python train.py --n_layer=25 --d_model=160 --n_head=2 --n_kv_head=1 --head_dim=64 --d_mlp=640 --vocab_size=8192 --activation="squared_relu" --norm="rmsnorm" --norm_place="pre" --norm_eps=1e-06 --positions="rope" --rope_base=10000.0 --rope_fraction=1.0 --qk_norm=true --attn_scale=0.189 --bias="none" --tie_embeddings=false --parallel_block=false --extras=["exclusive self-attention", "learned residual scales"] --init="normal" --init_std_qkv=0.048 --init_std_o=0.0 --init_std_up=0.048 --init_std_down=0.0 --optimizer="muon_variant" --lr=0.00834 --lr_mult_o=3.0 --lr_mult_down=1.5 --beta1=0.95 --lr_head=0.00972 --grad_clip=0.5 --warmup_steps=51 --schedule="wsd" --decay_fraction=0.551 --decay_shape="linear" --final_lr_fraction=0.05 --batch_tokens=65536 --seq_len=512 --doc_mask=true --train_tokens=408200000 --steps=6229 --dataset="wikipedia_en"
Each number is 50 + 10 x the weight over its row's rms, rounded and kept within 0 to 99. Layers, rows and columns count from 0. The size before them is the row's rms in percent of the matrix's.

# down: layer 7 MLP down (transposed), 640x160, rms 0.139, rows 525-546, columns 0-159
# up: layer 7 MLP up, 640x160, rms 0.191, rows 526-546, columns 0-159
down525 115:51 40 55 59 42 35 35 65 68 62 48 52 63 49 60 52 61 54 44 46 46 52 36 64 52 49 43 56 58 45 56 41 48 64 62 58 51 41 62 58 51 53 49 33 36 59 54 58 67 36 61 69 48 57 46 47 61 52 51 47 51 43 73 33 51 48 37 46 49 40 46 67 60 42 71 63 47 44 55 55 41 55 53 69 58 45 54 35 47 41 43 40 38 51 46 43 34 39 46 23 54 58 29 66 48 62 50 46 34 47 52 44 66 51 53 62 63 56 42 60 53 57 62 34 50 32 49 52 55 49 34 43 44 45 42 38 53 41 65 46 67 39 45 71 39 36 56 46 45 44 37 39 49 72 37 37 52 49 41 50
up526 106:43 60 39 49 50 71 51 43 48 39 33 42 38 51 44 60 70 54 39 60 36 51 45 34 51 41 57 48 64 56 61 49 49 63 45 41 31 40 42 28 50 44 44 55 56 41 56 53 52 43 33 59 32 60 45 30 42 63 52 49 43 54 53 39 62 43 56 48 41 53 53 52 48 34 41 50 47 49 46 53 51 59 45 45 32 49 63 34 44 53 39 54 54 50 28 73 49 53 54 42 51 66 43 56 55 38 57 51 44 46 57 52 33 74 51 61 53 32 51 67 38 53 35 37 54 39 54 52 60 80 60 34 59 51 47 31 49 63 53 44 51 59 51 63 37 56 41 62 32 47 51 58 48 41 58 43 57 67 48 58
down526 100:54 50 54 35 46 29 54 59 49 59 63 48 60 42 47 37 35 53 52 54 51 23 47 53 62 59 38 47 37 40 55 57 42 46 56 53 69 64 41 47 60 61 56 61 53 26 46 52 60 59 47 45 39 35 69 46 41 44 41 51 56 54 73 51 56 52 36 24 59 54 65 44 44 57 64 53 50 64 53 60 74 46 56 57 39 20 56 53 65 52 46 42 50 35 57 43 46 53 63 48 41 50 45 54 54 39 45 41 51 50 37 72 55 26 39 69 47 51 49 45 51 46 55 60 34 61 47 56 35 37 47 52 67 60 64 44 41 52 57 55 51 49 52 44 52 65 55 41 60 39 59 58 45 36 53 57 58 55 51 55
up527 093:53 44 51 51 46 33 62 63 31 38 48 42 41 45 47 25 52 60 48 52 51 55 49 35 58 53 55 70 67 58 53 50 51 38 62 49 38 47 52 53 64 59 60 63 28 55 60 61 38 52 74 32 45 49 48 57 61 29 45 44 62 51 58 46 79 49 49 51 46 60 51 61 71 52 50 47 44 35 50 39 60 42 41 39 54 38 57 49 47 48 46 43 54 46 36 61 38 44 52 48 47 45 55 61 59 43 49 46 39 43 44 52 44 54 47 48 71 45 50 58 42 53 45 18 62 36 48 47 68 42 48 38 59 53 57 56 58 54 60 56 58 45 69 54 49 53 61 65 53 51 52 40 48 68 61 74 42 64 40 43
down527 102:39 54 59 43 63 56 35 44 59 63 53 29 62 43 54 63 42 42 64 29 60 42 58 55 49 49 53 31 36 67 58 42 62 50 42 34 34 45 54 42 53 43 62 30 57 50 43 35 69 64 42 73 57 56 60 56 29 66 61 34 40 52 54 64 33 45 62 54 46 66 54 32 45 54 56 47 53 53 42 53 53 45 56 52 48 63 63 47 42 49 38 70 50 67 64 38 56 35 44 41 36 58 45 47 60 44 49 53 57 57 40 42 52 51 42 41 43 40 49 37 60 50 52 67 37 48 52 48 38 50 44 59 44 66 47 53 46 46 51 46 53 46 26 52 59 71 56 39 41 40 44 41 54 48 44 35 48 38 59 52
up528 100:40 45 41 40 61 38 33 48 48 48 59 44 61 52 56 61 62 58 63 63 50 58 53 51 64 70 54 46 51 64 50 62 34 49 50 51 43 60 31 60 58 45 46 54 29 42 61 49 44 33 49 55 41 41 46 57 39 44 68 37 40 56 53 68 44 74 65 52 43 39 54 58 56 49 50 53 44 67 23 61 67 36 21 47 62 45 55 42 47 42 58 55 64 66 53 63 57 63 44 57 42 59 34 32 48 49 58 47 54 66 52 51 38 51 45 50 67 62 45 49 42 59 49 44 48 49 49 54 50 59 32 58 53 77 53 56 54 45 49 48 47 49 60 56 56 49 38 50 61 49 61 33 46 46 52 64 46 71 45 43
down528 089:50 55 45 63 37 38 53 54 55 61 45 45 59 40 58 45 47 53 54 42 52 60 43 53 34 54 39 46 41 58 18 28 51 39 44 49 63 44 49 51 54 75 41 57 59 42 60 32 36 54 47 49 71 62 40 60 61 44 42 60 63 58 47 63 29 50 46 52 53 44 56 37 47 38 30 45 63 31 40 49 41 56 57 34 49 65 61 38 37 71 53 58 48 31 60 39 51 41 55 61 51 58 62 47 72 63 30 57 40 51 55 52 61 46 50 45 56 55 59 40 60 46 53 49 43 59 25 52 47 41 46 63 36 46 48 46 63 46 50 39 35 44 40 37 57 56 45 45 54 45 52 56 52 66 55 57 59 56 58 53
up529 097:62 50 28 61 49 53 46 61 61 51 50 59 42 60 43 61 57 57 65 46 29 62 55 65 42 61 50 50 40 51 51 55 35 54 50 59 44 53 60 41 49 59 41 49 44 48 49 54 55 55 45 58 58 43 46 33 34 65 46 55 51 69 36 58 63 69 56 31 46 45 63 55 51 50 52 61 54 47 51 60 64 34 57 28 45 59 52 26 38 37 62 37 35 46 65 54 66 45 41 56 63 44 55 36 54 43 69 53 61 48 54 45 43 55 37 35 41 51 42 64 48 51 72 37 51 57 63 67 58 48 71 46 54 38 46 53 49 37 49 42 49 57 46 37 61 58 76 45 47 62 48 53 49 60 36 63 59 61 48 64
down529 086:42 64 52 65 55 37 58 56 60 65 55 45 44 49 57 43 49 43 44 62 78 45 49 27 53 42 39 53 47 54 56 43 65 41 52 44 48 52 44 18 66 42 52 53 51 42 38 60 44 37 39 49 48 46 52 56 56 58 47 47 48 60 60 57 29 42 50 51 42 66 37 55 54 38 57 52 52 53 55 54 45 60 44 52 42 48 79 50 63 51 53 56 49 60 46 43 67 41 61 56 39 58 54 58 44 57 56 54 52 61 22 46 49 38 47 59 62 45 55 59 53 43 45 27 41 46 62 34 45 58 28 63 62 55 34 52 51 65 42 46 55 52 59 65 51 44 34 44 55 46 56 35 74 49 54 37 50 28 47 50
up530 096:53 50 50 51 55 57 57 38 47 57 68 42 61 58 51 53 51 42 45 60 56 56 51 38 53 60 53 39 61 63 41 50 26 51 73 53 49 41 72 57 65 43 59 66 48 43 46 60 49 36 44 49 52 42 35 45 56 51 38 60 56 57 33 55 54 36 60 53 38 63 38 61 63 60 55 49 42 45 66 48 63 27 61 73 53 42 47 54 56 40 55 36 51 49 42 52 48 56 66 59 46 45 48 42 68 47 57 62 48 61 53 38 50 50 56 55 40 56 56 45 29 53 62 68 51 61 38 55 60 34 38 59 69 37 54 57 62 48 57 58 68 48 57 68 47 57 31 47 42 38 57 46 39 70 66 53 59 44 32 62
down530 094:48 75 48 68 65 45 59 50 42 31 53 38 56 54 31 37 55 48 44 49 36 46 47 49 52 34 54 51 47 39 59 58 50 47 54 59 49 53 46 44 63 57 52 34 47 41 55 50 58 58 56 40 35 58 74 46 27 84 59 53 45 53 72 47 31 56 44 43 77 49 56 49 36 56 62 60 31 65 49 55 45 62 48 60 52 47 55 51 48 35 47 45 60 58 53 45 43 60 41 40 60 46 52 69 43 50 43 46 34 49 63 55 60 55 35 38 61 53 35 61 48 48 48 59 43 63 45 43 57 40 53 43 26 49 51 35 49 54 54 55 48 65 70 47 57 58 59 50 59 56 51 59 63 46 43 55 40 65 58 48
up531 103:61 43 51 62 49 44 48 70 53 56 62 60 51 52 70 63 53 32 42 39 35 69 52 51 42 55 45 62 45 35 43 31 51 60 54 55 57 68 34 41 44 35 61 32 48 40 56 58 52 44 56 36 44 51 59 66 48 63 56 64 47 51 37 63 38 36 37 39 47 34 57 38 61 59 46 62 58 51 67 49 41 56 49 39 42 50 48 63 48 54 45 53 36 53 61 58 35 44 40 57 44 63 39 42 44 61 36 57 48 56 48 37 48 53 59 47 50 65 48 53 29 66 59 46 51 52 40 54 43 44 44 49 61 44 41 71 40 38 48 61 68 64 39 49 51 50 42 51 67 32 70 39 39 53 55 40 44 45 66 58
down531 100:63 63 68 58 50 49 65 53 26 54 55 48 45 57 44 48 34 43 45 59 54 50 52 41 55 44 34 67 62 47 54 48 43 28 57 79 46 51 57 61 68 48 49 45 51 52 58 28 57 71 36 51 46 47 58 43 63 46 50 30 44 62 65 52 36 51 34 51 58 65 60 73 52 55 50 61 63 59 48 57 69 42 57 49 39 48 52 61 45 39 48 59 57 48 50 58 47 51 55 47 53 50 37 40 40 44 36 50 49 39 52 58 72 68 54 40 49 64 38 60 51 40 46 54 59 46 40 45 52 56 57 48 40 53 46 29 49 38 61 57 71 51 51 58 33 54 42 42 40 50 49 50 46 67 40 55 46 57 72 40
up532 098:50 41 56 37 63 49 46 46 53 38 65 52 41 52 38 44 54 47 40 40 61 61 43 58 45 37 59 55 32 36 67 60 48 41 61 51 45 54 34 63 61 36 56 50 37 69 36 69 34 57 47 44 40 51 38 56 48 58 40 43 59 38 68 44 58 29 35 40 61 56 49 45 49 32 44 48 41 52 58 46 36 54 62 51 49 41 57 37 52 37 47 57 63 54 55 62 57 47 47 80 52 50 39 51 51 41 44 44 44 48 39 26 38 50 59 43 55 57 60 59 52 50 32 48 49 40 38 72 38 54 53 45 43 62 37 49 46 46 53 69 56 54 55 48 37 32 52 48 62 56 61 57 56 41 51 71 49 30 66 49
down532 102:58 51 45 61 43 47 31 55 72 61 41 39 37 47 76 55 57 37 60 48 50 34 52 36 52 50 45 48 48 51 52 56 56 39 59 43 67 56 63 47 38 50 43 47 49 67 49 35 48 46 63 36 49 63 63 30 55 64 43 63 48 49 55 55 35 49 55 63 40 42 64 48 53 36 13 57 48 49 59 53 61 60 65 49 55 49 35 64 46 71 47 66 54 58 51 52 58 42 48 55 48 41 49 58 29 60 55 47 56 58 34 54 49 42 59 54 27 55 49 63 54 48 54 46 58 48 74 46 46 52 61 71 53 51 53 42 47 49 38 30 45 58 41 40 48 47 41 44 42 45 47 59 43 53 51 59 45 34 58 69
up533 104:46 50 59 49 49 68 54 51 55 60 35 55 67 48 42 52 26 63 66 63 50 44 58 50 61 61 45 61 54 38 45 33 40 58 50 48 45 48 51 54 35 53 42 42 37 59 35 47 45 30 59 51 47 46 65 60 47 67 38 58 58 51 61 63 55 42 57 59 60 60 34 39 46 51 41 48 49 53 46 57 59 55 36 54 45 54 55 45 44 44 38 32 52 50 45 44 48 36 71 67 49 40 27 50 41 74 66 55 66 55 67 57 49 47 33 44 59 59 50 54 43 51 55 61 39 40 66 55 66 42 51 49 50 45 38 52 61 71 38 40 36 44 64 52 49 46 74 42 54 27 61 41 55 39 62 57 38 58 47 43
down533 095:54 49 39 54 53 45 37 43 55 45 55 44 75 43 49 62 59 52 56 46 58 43 53 41 51 49 61 70 36 70 47 44 57 54 61 50 49 59 42 72 47 42 36 47 53 46 39 50 62 30 46 52 33 50 61 56 43 45 35 31 44 58 58 51 50 46 31 27 43 45 55 28 38 57 48 57 65 56 67 49 31 45 46 50 58 66 36 44 52 44 46 40 41 44 48 45 44 68 39 46 45 47 37 71 64 51 47 58 52 67 59 40 52 57 31 49 56 49 51 41 41 43 52 48 66 38 50 58 44 44 55 40 40 50 58 63 69 54 56 52 44 41 29 31 47 52 44 46 34 43 39 49 68 31 60 42 38 54 56 36
up534 099:48 69 48 53 57 42 31 65 46 42 39 49 46 34 35 54 59 25 56 49 44 38 41 30 54 66 56 38 57 44 75 59 59 36 49 46 48 43 41 58 55 57 37 40 64 58 53 44 36 42 49 57 46 31 59 49 61 47 34 56 53 58 73 43 54 68 44 49 48 73 65 45 38 59 42 49 63 67 53 58 58 61 49 52 51 49 73 37 52 50 51 57 63 65 73 59 47 37 53 33 43 44 46 50 33 44 50 46 45 43 53 47 64 50 51 33 56 35 50 43 68 46 58 50 57 45 66 51 53 42 61 44 65 72 50 63 48 61 48 47 47 64 42 49 43 52 43 51 55 55 42 49 49 65 45 45 42 51 53 60
down534 096:61 45 56 57 46 66 40 76 43 56 69 69 47 69 36 50 43 68 47 33 47 65 54 60 62 52 55 56 66 47 42 56 37 61 47 47 56 67 46 29 66 52 45 42 43 42 70 58 51 38 46 45 44 55 50 38 41 44 58 47 42 51 49 47 68 41 62 43 52 46 64 50 57 49 43 40 55 53 58 39 45 51 56 52 55 40 41 61 70 57 47 48 52 39 50 29 53 57 45 45 47 57 59 59 61 57 53 57 58 58 54 48 58 42 38 57 54 48 32 65 33 63 51 58 39 65 49 58 36 36 43 44 62 55 48 60 42 42 44 69 55 45 52 79 59 61 43 52 60 41 68 66 46 48 60 52 34 47 53 71
up535 092:56 58 44 36 45 56 52 44 41 57 55 43 42 48 55 54 24 52 40 48 44 50 31 42 47 21 67 44 56 34 52 58 55 45 54 59 62 37 39 51 62 42 47 59 44 58 48 55 56 37 57 57 41 51 45 55 60 40 59 44 53 51 61 42 49 46 54 63 50 46 55 45 62 53 36 42 37 45 44 42 41 51 59 40 32 27 49 60 59 48 62 63 61 73 45 59 44 50 42 36 29 43 35 52 28 57 40 51 75 60 46 43 31 48 55 52 59 45 52 62 60 72 47 51 60 61 42 69 63 41 37 46 56 46 50 63 58 56 51 45 55 54 45 46 51 22 34 51 44 40 59 52 49 44 45 50 39 65 33 55
down535 092:43 44 40 54 56 58 46 57 48 62 60 74 42 42 41 49 59 49 46 35 51 60 50 41 41 29 41 50 53 55 30 50 69 58 57 52 49 50 69 48 56 49 71 51 52 60 54 46 52 56 40 68 47 56 31 58 54 51 47 50 57 56 57 57 36 54 50 66 32 47 50 58 59 36 60 68 40 51 45 47 57 57 50 65 52 67 28 44 27 52 64 54 31 69 48 53 37 59 73 60 46 50 63 74 49 46 54 41 68 55 54 45 57 56 48 47 40 47 45 34 46 48 48 58 52 52 45 39 38 61 53 47 49 46 48 47 50 41 60 56 71 41 52 76 53 36 51 45 43 51 46 47 67 49 67 64 59 63 37 55
up536 105:67 58 50 61 58 66 53 53 64 56 68 52 38 60 30 51 50 55 68 49 47 67 67 27 52 43 55 53 55 46 68 61 56 30 44 54 35 49 38 60 32 41 55 35 56 51 66 47 61 39 56 43 68 44 55 41 46 55 56 43 47 64 43 54 40 46 61 59 56 50 46 42 42 34 66 43 64 74 70 56 36 65 40 48 35 45 43 50 55 38 60 48 49 43 47 58 49 42 51 42 61 54 50 37 59 42 53 53 44 45 50 27 45 49 61 49 36 57 52 67 54 36 40 48 56 62 41 37 38 48 39 55 61 58 36 50 74 32 52 66 64 56 51 63 50 47 62 53 48 46 44 50 50 37 58 42 52 45 57 54
down536 095:32 52 47 52 49 27 46 51 52 44 40 44 38 54 57 25 51 52 51 50 52 45 59 70 32 50 36 54 37 64 31 65 39 65 64 45 61 40 50 53 58 60 61 52 34 39 26 49 47 46 55 60 47 50 51 56 53 50 20 39 33 51 45 35 58 53 44 44 38 65 48 58 61 39 62 39 53 52 58 42 39 51 54 45 65 52 50 64 48 38 34 59 56 48 36 37 37 46 41 46 61 51 66 45 48 61 41 55 56 47 71 48 44 50 49 47 56 38 45 25 44 49 67 50 28 43 52 55 60 58 40 53 44 46 56 37 56 51 54 47 41 43 39 50 56 56 43 47 48 45 54 60 22 56 39 53 61 61 61 49
up537 105:58 45 58 45 54 47 38 48 43 34 40 52 62 28 31 56 51 79 62 34 41 69 51 46 54 51 44 51 60 44 62 48 31 54 61 45 47 51 57 58 52 35 44 42 43 59 44 50 69 45 40 54 56 33 46 51 67 49 37 31 65 57 53 50 46 47 54 34 53 46 50 58 56 63 68 37 53 63 48 49 57 45 42 46 43 71 59 43 62 19 46 38 69 31 58 46 60 52 50 40 49 35 55 50 58 41 54 46 51 54 54 55 57 54 66 45 56 53 45 57 37 68 50 38 56 52 43 46 59 54 51 48 49 51 53 47 57 62 42 38 43 57 62 28 40 31 55 54 55 61 50 44 55 31 47 45 54 42 54 28
down537 095:51 46 58 40 44 40 36 57 37 35 58 51 37 53 51 66 57 56 30 46 51 50 48 66 54 65 29 62 63 74 42 47 60 48 47 46 50 48 42 52 51 50 39 37 63 58 58 50 54 44 55 56 59 33 43 38 71 50 44 47 64 53 48 38 37 43 45 44 50 52 48 44 52 60 49 47 47 48 38 57 39 39 57 33 51 65 68 40 68 60 38 46 36 33 32 48 67 48 54 57 58 45 58 59 56 59 43 36 58 73 49 28 70 49 63 43 36 49 64 36 51 63 52 53 48 54 62 42 63 50 49 62 39 49 58 60 46 43 64 47 62 38 63 38 57 50 61 48 37 48 55 45 49 39 52 31 45 50 35 34
up538 096:50 49 56 55 62 59 45 45 58 44 53 65 39 51 45 45 53 45 40 26 53 69 51 59 52 52 43 78 37 53 40 41 51 50 70 71 70 58 45 41 51 51 23 46 42 40 33 41 56 60 55 41 45 40 42 55 66 39 60 32 59 50 38 42 50 66 52 55 42 62 62 54 61 61 41 30 46 49 59 40 44 40 52 59 50 40 52 60 63 44 39 61 49 56 50 56 52 47 66 54 58 59 49 39 49 47 43 51 58 39 55 39 51 53 54 41 73 63 33 41 50 74 52 52 57 38 66 54 44 37 42 44 58 65 35 54 50 58 51 63 78 53 49 50 44 37 39 60 55 46 63 38 43 48 46 41 50 50 53 49
down538 095:34 60 56 76 47 62 38 32 40 56 42 51 59 46 60 45 56 67 33 54 48 55 53 55 45 39 47 38 46 67 55 44 48 53 40 48 49 36 41 45 59 58 48 65 41 65 67 46 49 48 54 70 35 50 55 56 46 45 64 57 28 54 56 58 59 45 53 77 47 74 52 45 47 42 45 58 56 49 45 25 40 43 33 62 52 57 59 50 47 58 48 46 56 46 57 52 41 50 53 44 40 39 56 49 60 52 51 51 26 55 55 53 52 53 39 47 35 38 32 61 51 38 60 60 60 39 39 35 55 54 35 41 43 51 52 50 38 49 56 24 49 38 68 60 48 58 38 38 60 41 61 56 43 56 41 35 61 55 58 38
up539 106:53 54 58 55 50 46 46 45 54 44 45 51 57 51 44 51 42 48 40 46 63 57 39 49 60 38 42 52 49 39 48 30 35 47 50 38 24 68 38 54 52 48 43 55 65 40 59 58 36 47 53 49 32 55 62 44 54 41 48 49 34 62 56 55 43 44 66 47 41 64 68 57 43 56 40 50 60 40 53 59 51 62 51 29 22 39 23 35 49 47 47 44 57 43 40 53 50 36 44 48 56 56 25 40 58 38 27 53 62 29 39 45 40 57 47 39 57 44 53 60 44 46 58 36 44 53 41 49 38 37 60 51 49 55 72 42 55 44 48 50 37 62 70 29 56 37 54 67 42 60 57 51 51 45 33 47 56 57 50 57
down539 108:59 44 68 62 46 59 52 56 53 53 50 53 66 24 40 63 49 59 69 33 44 26 50 63 40 37 68 36 43 61 48 62 38 53 57 41 47 47 48 50 52 57 65 49 64 36 47 48 63 33 57 55 52 42 58 56 52 58 56 46 68 44 54 39 60 37 41 51 62 53 49 43 49 38 55 54 48 61 53 28 52 59 55 61 51 49 61 44 45 47 53 44 45 46 55 60 57 55 65 52 46 66 53 53 47 51 50 54 44 45 48 56 52 28 49 43 33 55 40 55 39 40 54 58 62 37 50 55 80 55 40 63 55 29 40 36 40 58 58 55 57 40 53 73 42 56 81 39 44 48 61 62 56 39 59 50 60 50 49 40
up540 108:54 30 64 36 41 64 45 50 54 60 57 68 52 45 45 44 41 46 34 78 32 65 57 64 55 36 66 55 56 58 45 52 34 51 53 44 54 50 35 51 49 49 60 70 45 40 49 52 36 62 55 50 51 57 60 49 52 56 42 53 41 55 45 55 30 46 36 43 69 40 41 42 56 53 64 34 44 69 61 45 61 39 75 42 44 49 58 38 50 47 34 48 30 55 39 52 37 52 56 57 56 49 54 53 61 54 57 52 52 59 55 55 61 40 49 40 70 58 52 64 60 38 43 46 38 50 60 54 54 45 46 24 58 37 54 54 29 56 54 40 45 63 59 51 48 50 69 46 46 58 50 67 57 49 55 44 42 50 69 37
down540 112:35 52 53 51 64 42 55 56 47 57 34 53 36 38 69 59 54 58 51 31 50 54 54 51 28 59 64 64 37 27 48 58 53 52 38 63 56 43 53 51 52 49 38 36 53 47 37 29 33 41 43 46 34 53 28 52 58 52 38 58 61 48 63 43 42 30 55 37 65 56 58 52 51 60 61 51 40 33 54 48 51 55 50 30 55 49 62 51 46 49 40 92 54 53 60 57 65 42 43 56 49 43 56 41 44 44 56 51 46 52 54 47 42 42 64 67 41 44 57 54 58 48 41 51 47 45 39 48 64 37 40 52 53 51 32 44 51 44 32 45 56 56 52 33 46 43 40 49 54 39 42 55 55 50 32 56 61 60 69 54
up541 099:42 57 41 45 59 21 52 46 62 35 41 62 55 65 40 52 44 42 71 32 48 45 45 52 49 40 44 43 52 36 47 55 48 63 47 42 49 34 35 58 55 61 54 38 57 64 45 36 69 64 59 53 57 53 34 55 47 61 33 46 62 52 48 51 40 64 68 57 60 51 55 51 56 58 46 62 49 57 59 56 43 73 63 43 51 53 71 49 44 47 46 42 59 43 51 50 54 34 36 62 60 53 56 33 63 56 53 53 46 40 50 46 47 52 41 59 41 45 38 55 62 62 35 43 30 40 52 50 36 55 58 55 58 55 70 41 33 48 36 37 47 47 50 69 64 62 41 54 35 68 62 58 44 58 45 70 62 45 52 57
down541 099:64 62 70 39 53 29 56 56 58 56 53 60 43 48 48 51 34 48 41 56 43 39 50 47 54 64 35 54 42 49 43 46 50 51 36 60 51 56 60 48 62 42 60 68 68 58 49 35 59 54 44 60 48 61 29 42 71 55 53 65 34 26 49 49 42 50 45 45 60 65 41 50 46 28 53 50 44 53 24 52 62 44 47 61 50 52 59 52 47 65 75 36 62 44 37 33 45 40 52 47 37 42 54 52 49 58 46 40 50 34 39 44 58 50 41 45 42 40 56 61 45 48 50 42 47 60 54 60 44 49 42 31 67 52 41 60 54 67 40 51 54 60 45 53 28 41 58 67 36 52 67 40 51 36 45 49 43 40 41 49
up542 107:58 59 53 58 50 49 53 48 59 58 49 38 45 44 53 44 45 54 49 57 59 37 45 42 39 37 67 37 63 42 54 56 45 48 68 23 41 47 59 59 62 55 58 51 74 67 59 67 61 53 51 57 68 52 51 45 67 38 65 41 43 68 63 64 51 56 49 65 48 22 54 73 55 41 29 45 49 40 51 68 52 66 36 59 49 48 45 55 42 63 49 18 47 55 38 51 36 55 61 53 60 50 56 44 41 64 44 57 60 42 54 54 39 68 64 41 48 55 46 44 57 59 40 44 37 52 50 58 31 61 43 58 51 60 57 56 57 48 53 44 48 53 51 51 41 45 44 50 64 43 59 42 50 43 50 53 45 40 68 61
down542 101:67 61 55 32 54 50 40 45 22 68 60 46 57 37 41 54 29 64 51 33 39 70 40 41 42 48 48 60 34 40 31 33 53 72 52 41 60 55 54 31 42 57 38 55 51 57 44 54 48 52 53 42 38 44 39 47 52 49 48 60 42 44 42 52 44 52 36 35 60 44 62 56 52 45 28 37 37 69 56 53 56 62 47 60 58 51 60 45 44 42 54 57 45 55 64 61 53 51 63 49 55 72 53 67 55 25 56 52 47 51 48 46 50 45 55 47 54 42 52 64 55 37 38 62 60 51 45 45 69 39 53 53 44 58 54 39 51 49 36 63 54 51 35 42 56 48 61 60 39 56 32 60 42 48 47 38 42 55 35 62
up543 102:46 44 62 37 54 50 56 56 34 46 55 50 52 40 35 57 48 59 50 52 34 53 31 41 51 72 37 47 64 53 71 62 45 39 43 63 67 70 48 61 43 43 59 45 68 43 37 50 47 50 24 51 58 39 62 33 52 57 36 44 54 55 59 75 59 40 38 36 34 65 62 49 52 51 49 69 55 52 57 59 53 50 57 61 52 59 46 67 41 36 50 56 49 44 47 45 53 66 51 49 51 44 50 38 43 78 51 63 50 35 19 47 47 53 47 62 40 38 57 43 58 56 54 49 43 53 38 55 43 50 52 62 41 47 43 47 51 51 66 41 57 43 44 44 44 47 45 61 52 50 30 63 67 57 42 62 56 49 58 42
down543 109:39 46 59 51 48 40 54 55 50 51 48 60 28 50 47 69 49 59 54 53 55 37 48 55 51 65 52 64 43 69 64 43 36 57 55 46 59 43 45 76 47 43 39 53 46 50 41 54 41 61 44 54 75 59 50 35 63 51 49 49 46 53 60 37 46 31 32 31 37 54 60 47 46 37 33 58 39 52 39 40 47 36 47 48 63 41 43 73 54 65 67 66 71 40 46 50 49 64 56 57 56 58 37 57 48 55 42 42 56 61 33 52 54 49 37 55 38 52 57 43 66 62 55 46 62 44 67 39 41 63 45 21 47 50 64 43 30 46 53 48 40 43 68 44 52 67 61 52 46 50 54 50 53 43 42 47 55 52 49 53
up544 100:55 42 47 64 47 54 54 63 50 41 47 46 55 50 55 68 42 38 54 55 48 52 57 49 69 59 49 68 42 72 61 58 74 49 55 77 59 45 45 51 48 57 56 34 40 36 58 62 50 43 60 38 49 45 31 45 49 59 60 27 54 49 68 56 57 37 62 60 51 46 36 47 57 49 59 49 56 65 57 64 35 51 36 58 44 59 57 49 55 51 35 58 54 30 56 50 54 44 48 36 52 50 29 59 53 51 59 50 63 52 34 59 67 62 74 46 45 37 56 64 54 40 40 46 50 33 59 45 39 61 71 46 72 49 32 47 40 44 43 51 57 42 55 54 42 34 52 52 47 49 52 39 40 54 30 53 53 57 56 48
down544 097:44 27 37 45 51 36 48 53 47 71 44 53 58 44 62 60 51 64 53 45 53 51 47 77 53 52 36 56 55 51 44 47 61 54 47 47 38 35 56 51 63 73 69 58 64 60 63 48 32 60 38 54 62 66 54 37 55 58 59 50 62 36 47 50 52 49 37 43 68 46 65 57 65 55 62 48 57 40 46 58 41 59 63 37 67 59 50 32 51 45 55 37 53 59 45 60 45 54 33 49 42 49 45 32 42 51 57 57 26 59 54 35 76 58 47 41 55 35 34 38 44 54 43 55 50 36 65 56 37 48 66 41 47 65 55 52 50 46 45 50 55 48 44 57 46 40 39 46 45 62 45 51 65 55 57 46 63 46 56 41
up545 105:50 46 47 36 46 34 38 63 49 60 61 36 36 46 58 60 45 36 60 58 30 57 31 69 42 53 36 56 48 40 59 58 57 41 58 69 48 72 48 66 46 30 45 69 42 48 60 46 35 51 43 54 50 31 56 40 45 50 40 48 53 47 47 58 47 56 41 52 43 43 49 58 67 44 48 50 40 50 43 53 39 69 72 41 44 42 58 55 52 45 51 33 63 50 52 56 59 30 54 54 52 67 46 40 47 60 65 42 45 52 65 68 56 56 47 52 36 68 46 63 54 55 37 29 54 40 66 59 51 53 44 62 70 58 49 61 52 65 62 51 47 60 53 37 55 45 47 60 56 44 45 48 32 37 69 50 54 53 53 42
down545 099:41 58 42 46 46 48 58 72 34 32 50 44 40 36 57 51 60 39 48 60 35 50 38 64 44 63 45 41 50 58 73 43 45 59 54 55 62 47 47 52 58 49 40 67 50 36 63 49 58 43 62 46 30 41 56 73 42 65 54 58 57 54 54 37 60 53 64 38 55 38 44 33 39 49 45 54 42 61 50 66 56 45 48 48 48 40 55 46 57 54 54 49 52 41 59 53 55 54 53 49 61 58 82 55 57 45 59 47 45 62 56 37 58 46 54 47 57 67 54 36 34 48 75 33 48 49 41 48 34 47 43 26 48 43 64 42 27 56 48 45 55 45 60 51 66 66 55 44 45 42 38 55 48 39 39 36 48 66 56 54
up546 097:59 55 40 39 57 35 50 51 44 59 56 30 71 25 52 41 60 69 35 41 47 50 57 61 52 42 58 46 53 37 43 59 43 55 48 56 36 68 50 55 35 47 57 36 54 58 45 51 51 55 43 52 55 56 45 49 47 45 53 50 52 66 36 41 37 44 52 47 32 42 50 60 59 51 52 59 77 38 72 78 56 42 47 46 55 44 55 67 36 44 54 37 52 47 43 36 52 54 34 50 54 36 48 49 36 68 56 42 52 41 55 38 43 90 59 43 37 40 44 45 54 66 51 58 53 54 44 52 45 36 54 36 58 51 52 56 46 47 41 69 45 60 41 59 48 59 51 30 48 52 47 40 46 50 65 48 57 52 46 42
down546 102:58 54 65 52 37 64 39 41 31 60 38 50 37 57 46 28 39 42 58 54 48 44 53 49 30 45 53 51 40 24 49 59 42 36 36 36 44 58 37 54 71 58 56 47 43 47 68 69 60 34 53 42 57 49 54 55 45 41 60 46 48 53 57 52 66 47 45 62 37 54 43 57 52 58 47 28 59 47 52 64 40 55 62 57 57 48 45 52 38 49 65 64 59 37 49 54 51 65 45 65 41 44 49 53 38 51 35 60 45 46 68 57 43 61 34 68 51 35 62 48 71 71 50 57 38 41 38 47 64 58 60 51 50 39 52 47 41 45 44 45 37 35 48 52 49 49 59 45 65 68 31 44 43 59 52 40 50 46 50 44